config.toml
d_model = 576
vocab_size = 8192
rope_fraction = 1.0
init = "trunc"
init_std_qkv = 0.0225
init_std_o = 0.0225
beta1 = 0.95
beta2 = 0.99
seq_len = 512
doc_mask = false
steps = 15821
Each number is 500 + 25 x the weight over its row's rms, rounded and kept within 0 to 999. Layers, rows and columns count from 0. Numbers have three digits each. The size before them is the row's rms in percent of the matrix's.

# layer 5 attention key, 576x576, rms 0.034, rows 100-127, columns 192-287
077:523536501518512504516525493487463499503483527460532546490474480530492485509507511480482512500503458497533531497523498496506462487470486517490491513544480470498478496484521511493489501516475522522463550520505459501541472545477528500502497552519536506515490524478494520523492473487489505505
130:529478540536473538476519507480484472495485469502513534499461496478453486534504541478472481505503478455441485496467519521527489491509502508498494540492527491436505475530477516551509555519503485520500519500482460507497486430487514517474488494524481522469520485495473521524527490492491453484
094:505452508476491509493489506491508509489542468505526479502520485510543515490503495474490516504502495473460491520509517498501500554506455538505491517461482460484449478506489480477469466489483524556530514485475487475524526490502483464502484496508460500497525496544528488453508569498532529521
104:464489470473483498521508509498502463529536490500532526498521524476508514485514480540521482527536496512536476508484538521502455462511505490504506498556486507522470540483508502477516460477496487525513468524463496538513524512513476494495501487499517482467525503547498498481495494526477525486
096:488485497498478513559533501488512495488521480465495514487452519522526493489491541470511533524508518448483511491553568516482508465450511508537491517514532467513565483511476529555536532479517524532459538508531515487570456491472497531508494483510476526554536539515537490499520513526473484501
095:536477460449503511524496500482473524496544515522500525484504535502507523466465468443542500499501505462468466493501476505491473525547472531467527487453536485474480516505491474430523454526503520533488474524456485533487464498488452506500482535499490515520490516504517438480481506548519507481
107:477528545492465501521448470471494478496500452512511514481536491468491471562453483499479505498511473473472504502502537530525542463493485521512513547511467487493528463491469519513495548476508490526503472471500504511485479465565525485473500485492467490485490498513462531538544529529548485485
089:476507498478529524553524519529534471538482517530521506486507511493513527479487472497523492535499489539509479530522481451468493484546483479476487487473551498503491472545526488431486457502458508511525479479463469527483495501467488497506479496507492480519476509474479448512483499476455500488
099:502469492468501450483531470480508502509532532511517470496516525474533459500532498487486475472496567532540506494489503523471511492520516507466552447477515526501441506477517529438498452544494507495523485481491541503479552511508453526511490526480470497439478501535489498494504534525541523512
099:502501481491472475492510465492487488455511505494512506499513519468542479509488483466489485476458522529477500476519490519514479496545498473525557506489514514474503500464501481479492501486479527503511465488470500491472518502509516522485453476505518525505468547508518473531496515526495504494
102:494511495477549459546488497483490488532508458490477480476496466560499478555514488523475477514505497500500491503508495492527496513508486547501484547511510504491472488478491506484492480521470464540516532489534499531491476483527472498517541491505470534521457505489489530487541513526540516479
103:500520504462437477467509496515495500454450455480487487515457469493480490517468526488492509546439505529488488473492480536513476472475518530484507468491520463465481487487520515518518473497499512473555523482534499515502479488504452470513509494509504523520484488517497514505527482482474493480
096:478454476505440507480541495522501479487507501473523491473477547489505531484530509478477521504500495493465483483532454554493505509554511512495502527482531494488508498478503531459487526495523481507515513480496497490495475529526462479477507493458478513527529504517536478485455461476496525512
100:478495496495504496511477505511526502489535470460536499477550484442512509504528492534461496482486495503504501528479520542455516505479508537505548499495485557498526476465521551511534516479512470495509495483465536471542500487495482522512507480453510475518516473545481515489533502491515443507
100:488475526509527482508506492460499517531520482520508484507565494577513460509490501524507540501507540507487485507456493491491497473514490503485516522532492493516525553536482450508489525453456484499483530473518526508486498479502507450523478503531479467497494505494486498497479511533510476534
107:509495477465462520546539516478542535482508533510503508488449503522496472469459520504540515498469500494512517486513465514458454505539488506487507559490531486503435531495505461467523451467524510510486488486496486513495511516463490461468475496533435535491484492529522446468478544522495524500
096:474485504496529503491533523508487520496510491467499504497491511479490541540476479484474527497518503487490483534480493478480497519501502524485473503516482491498505473526530503534501555440482494485489503503525470484546487503507503470465519500501494492438549455528493522504504469461488508513
100:493492461464518539517479511482510466448508487512531525528474502544524499521507550546482503503501531533506506505537512526508462517493511496502481475506421502529478442501462468454491551510475487521522507463514508475517552524513463496489525461491494491558486506535539477472461490478465528528
097:502468506507478523497505505504481468486470540507502476491491502504482521447466454521506462476510535473510521540493530485470512493499506435496488518513466493501486495504493488514470523508518550499472500479469516504503532513531524482543469534465510468483521521482484509518490511471494496502
100:482514479482547481537447477508471487464528484474468482495514508566485507556520476514530511478518469496504517493553533471506498521483493507531502567478481489487564500507503513540484512553452458490488510470494487550520480486473521494473492493496494498520446510512510544522529536501522531518
102:530482448494481533505528454475529517513524477496507507512460486497493517509454540534528546515489453522519502485502506503489507479516493545479531518484516537536481542504512462501505489500522460525452531496496487468440517456478473510529526519479484497510505524475477490484487522479461463486
107:501531486513517501501471533534463508486474530492508510492431507493492499553458489447528482547445492499454499505532505500503498502480534475449492524522535535513501503465493528514519496446540498460475502493510482496514510502501477486442493489517539540527506480477505495509506452485476504472
096:466522519495489505503519536523474505452517481496479475501506472546541498534447491512527522488450496432512526490494465520513516516460498479503504492518493451504547510474488490503486531528521504496491506506493524486538474514498474527480459473522485510507482429482457501477539517475484475479
100:556483520453486471490512527501496492542522481468526510506453500448443485511460502487497494510507518528482510497460504526544514512484510471496486515536518465501521500541510493520491486484537520517501493484525445518468523491499525507455518514500483522459503462503474527507499503550482501504
097:504497497508498499468535485458482461509469524529550494453526565532460463532493486505508507513520513478478477498478513543514498510517506484505520497513509472510521513533476489464483496517492507512575506428458475524513523529549432514496514507499524482512495466534484456508468471497485505522
097:506475505512503494567489516559498504502484475511466485520476504539479492485456463470487488510509451461528518513511541483508518493462553477477466510499482475525490483558504542555523496495561481507481523506527485510493496484496507459510481530519469514493501532464487515487500479501431505508
099:536457516494477499482526496504501498450496543524497470485496517471485502512476503497550537478499506501506488493487441478490455537515472474531502534508469511489476489537507449488487555483531569500532529517499452534492463527532475469513499506509461513445481471521502494506517516501544519485
101:516475483489563499499446481491487478476491526490491510511493535547463522486475522476551519535507509522509494467573460471489539488485507546501498482514499512520505505511477483441489496500478485502536473474528449566530507522476461456459484525506465515541476481469477481470504490519463535512
# layer 5 attention query, 576x576, rms 0.034, rows 101-127, columns 192-287
090:517487513510526470453471482479492474520516507508521472511539465485508501549535446521525429488467511479483511496521511501541531526502490468502512496488521508520535491479471508529495481524497544477498463500503492530530520485563515553538483519503521446478531511493517504487478522543529553519
099:516519481500518465519457469485501514475504551533518477494474504517482518514543502483510536496514504516490460511502519462538464512485526551532526526523489532512487461545501481525530527477477502458518540494502500496473451497466508516524480494546471480524518486509482512534510483525540513477
102:517569476523513494575520541489532467490473511467516509472529482496496468530494493446449508459527469495530470508487493508516486470495514487542551506534529516447471506483540484485503472491463448475488506475535496472498481464507487490465495496545502505472522503502464516515549465480504474477
096:517490524493521507492513460544536455527527512493477544506484545519525476505472490561498458535491501480512490493537499535475488493522527454513455510513515520474509470498486497469491477492511505506525493516503515468459548514477505495455504457522535541468535497478514499500530541526485490503
099:488495503481512484524484446511510478505491480495509520564494492567486459460518536535497500556533512506519448526499529528504528473451542536537485496489529507516530477500479508503514507488508480522517506486513463478490524488470444507472486499522482489463486486529525548514542492490449539481
106:482518486494519523532550507485496482514477531502470482506492540533508482530517533487513482488452487518533468497469492495537463494486430493516534498531486554473430484476535548490509513487471535502473509533490488461522510502520517523516460523525447515501544510471536477469524520484481514523
095:525524555541506534505462484509460520498472467503534471491529492527437487496481519468493481526547492455509529504503527520496499511509528478514514566524533496532516463515533481508460539533505481470529510510526484474507501498519506512498469543488466498504527490518504433504513475524460507502
099:484540496516529473533514529504517453510489519436558504474486475518475533486501529547511510484488492501509462517499483554558521483471492499521490474518541544524516454473468499540497481493486535517462535527496499477526526471490523540452494506493512473534476518499519553536503513492500525497
100:479471502510501490493527475516507463551500539444503499503524511501497512488508494496514506497513510510501510484525532510515518448468520480560465493506516531545472479497483507502528477525495493524531512479496435485486509496511463533519523496477488504523504499502509504458470461482505512510
103:508472474478478486470513504466521479477525468512480511489489517472543483518499523486494500539465526523520491502457522464451471496445507538499520457497517462474466514499535524494506516486554522492488491467482525500514485503530476478516510482516447488478496516544519525497514487456503471458
102:547450491492497471482489494511513486515504499568484439489469482485509502546546503482509516508488498491495515479481505465516488527499495517497488476510463456518466541519490506499472477472520494508444518521492553543494528493498534532514495491512516448514446463517520471488504496500554511552
099:539496482496543461513506486492533450506516503490535484508490501474473502488509530525460496522477521516511523478508514531496536497507519492562485516486504489550540480432497539497500503528468488524507541490531465482497545455513503476528502483507493507472502501461514568469520485486470486510
101:460562493482486470522526501506507501475501510477466518452496455490490515454514489492500522470467489498541451479471464468521506516464492503482549499470514497526504476468462542487512488520530494540474503501503501463483484513489523521426508481508477546489522470462529540517516515507508469497
100:517447475529486489505498507525522544497500526511497541485525535474501500466504508491495518529485496476494482521474513518445529489493502495493506490445455504476504498552527487505481501427510499501498483513489510544503407499496520514474508482495504498458473502569500473546556513470494456511
107:510495491506567459458498482527521456523533492520537515531471487520475525446490472510490510531528500475539475537519494513511499499512511515481495489554526492522488475523493461511523497534499493505493526492532461476501512496479483508528540524495500519521520509471482450519505423457500516539
098:530479496504532493520493516516512497468471449452508457516528521476504488468482480493474452503505498484505493536482464523498496542517507467495495519517488487522534530517515524507496504468496453521465503490510467494513489485466485522482491526485546517505455451477523545485446486485539502469
103:521510435474485489497537496519526543504508498521494493492494528492492512528517489549503538531469461555490520524509480502508477535496487486525547520432449483507482494491496496496463485444514503462500484535526549524481516499493502517485490521463466542532426489489499474474484475510473482452
101:503523515513513513507522518533490518532508522481476505496508535531487525482484498523537506484558479444504520488522505512557526532453494511465526486512514522504514482475495493481499493535488441494533487490507502464543513499469474474510496533476507518511523494484494464540459508506512544464
102:485441503507480528475497486505490532482531526456514492511494521494554529510459504489508540517470490471499520508461500508456504500507485464514540476493432508509477475548488510479481544461481475467492488509485490509478445516466469486513509503488538482501508499484498504500484495507521422510
104:497541516516501503504494499477468503520487524505504469514477515490509489500510476466511484509497513519478530499550473455524512539585531493500494445478486503539510475471527534497514467510499521544494478491515496485487456481459525509486513511546515523513523507521512452487466504500478512504
106:483460496528521503498536520491498484510523480511510475506513512482495544510449517514489498489500528535498502456525508511473509550515483511469480531454550458520475506509528473463486512496536481513497529464520482521469563489528456516554487495505525503468498474476529486494487475516504514555
097:504456483496520527535491494502512488497493466476463481488481511523509487511491495536490473497501559498527532512466539509522489557536449509455517515499488468529461545494501500468504479485525492521481512510498469503491472524514503498485472544477482504472484478459518480491469480530493439485
098:488459528494547496501462511478522491518497484456553524497527494499522510499503457515488483537500520515506471472517486550497527523563505458511508510539527536501507490485503466477510530489493493512504526490522456463531519465496514526483513516490496476509531472495495527491494469532552532529
101:492519499513503484496525458505540524498510504511520471520498496528489493508497487492505495523442505500482486503512511520548508483492507512557460533516495525492538498527486484489502534532528491469497499532479481516501521468500489500474479499509527517517475473503496526482523533506489513586
099:527471520500505497519517481512464527492517524508523508516491506444530539514474468460497525509524499512478533479486527478469483529487495541488496451505497518481487491454522514498491515470547495529544483497503534485472454535463470487506500503524528498472487500503477486531503466495513489511
099:477477467476550537472468535524484478515490464472521443514529495489473497482516494477518477492442498474495476514517484503537532496474499537498516452523524531487518559525508508477492492460474505520509468510529527513526496463530429476542491496484492510542440461469538527472510448494490513495
099:531522492528494512496486471544467518535546538513492527526464507487478500487473507493487517519501512490506545496485466508481512529458484498491485475478474502499498443488524471521500540501501538488522512514530519523520426476494462487503504473525514490500483487508496466485506513465499490498
# layer 5 attention value, 576x576, rms 0.0304, rows 64-70, columns 192-287
091:521451522542432503496508533463516491526520515469506509501498533482511493499539544475498516512510511535498524519495550497496514514512508471438504474533499555459506482502518502518453479478505501438507483486490515493523456514523487486493490453507493518507499496552556503490517471521454549484
092:541541481487538448461524493469531485503478476496474479449510508507472541486515481512523494469462482516492543490480505450507477506463524450457487498498511524486511534450491539520475526530474456531491508502473480510475519489530474541493464483462530535503482479547511497508531496498487475548
093:440515539483484464500468473510456498487546509533536461547468541526513494526560515486491471473487535539494534500521531522480465458507479508518482537528489483475477494474510529530504481530545518498494437520457456480490489498491523484502535520518499508459529541499518529469502503511490516498
083:491520497465495506539455492485509524487495513506483529501488485499503483501572520551563462513505510489498493486513493470472506479459521482479513533480500497468528478494462488484506482504494526502456475488491541519536493529500492483495503463480484516533469497536504506486523467466462491499
091:487506475518517480503478543489496494484518492468476461582457485449478538492487505489437468526542452474526503497536508517476526489510500546528494491482504502490523455520481475494489450454514521493522502483503508448497497512555485538489494490533505488485547455476512501478524544469475515498
096:497526518517481491503505502555504516488489475489543485535483502489508505488529513500512518535501433477522518513530507502486529511501533495507450543525514447507493500470486529534565473559547480517488497544465492493513482499475524511462467493501495480490490523524493491486493462509443478469
091:527502506475552494500453517514491516510539459508559481514466449481519549526529481472476457481555509539475507508461483518534485492522523518528496466492490539558512468490454506533520524520520468511503484498500533491502477517495476499494485476512507460489510484496548497489522513518514493503
# layer 5 attention output (transposed), 576x576, rms 0.0251, rows 64-69, columns 192-287
094:533545525466506507471472493494515498517488540514482543503474511488487538523463476488508486450473489491473490490490534486516478454497510545528493512450472450456482522544503503544526511493504526519507506520525509500486488492472515507495475526512482466531474473472463473488478479467530470502
093:500503535499512525496531492493465494493526521492482539459512501524501546528508535528505486480493477490493462514512533512553548505488518480493513525510488474520504484507485467519498484471484461508514530501488540496477508556551509516497524523521485494533491514528524522498458489497478480464
095:494494527498447529497489508509525496487543499496512557476493514501515511483505450470517480523521470488491465468503486500503479512533506500503519498496552476516522464521495504503481526509500471536510529484508512511502510522525516522479528499500507495499551514516517517506485461506458502524
087:494522450540472504484511500481508537541527514464545503512543483518505496460533540463495487472514492518484477502487485522516510461476474527490514496523474507546517528489490506508539475484535519518547536481487507515555487423524524491443506460477494470498499482511503506458524467490488524466
091:530427489493538494496508490483508452461519491534489488522460511510449468466494522496504523562509508474481512503440495456527517507483494513494497488515484477511481470511511484499482541502451539510502493537485491530522503553476490498486537495472508493521488519490490454508490513524536484472
095:483532525490527560495513526553490515551548534497503479529528509484501477508501508511522454470506474509505502515536458542492547474474455510534482496496495531517517510507517498515492498482498499492520476449543509535498506494521489481534471478469498494537471511461483459478482538500499505532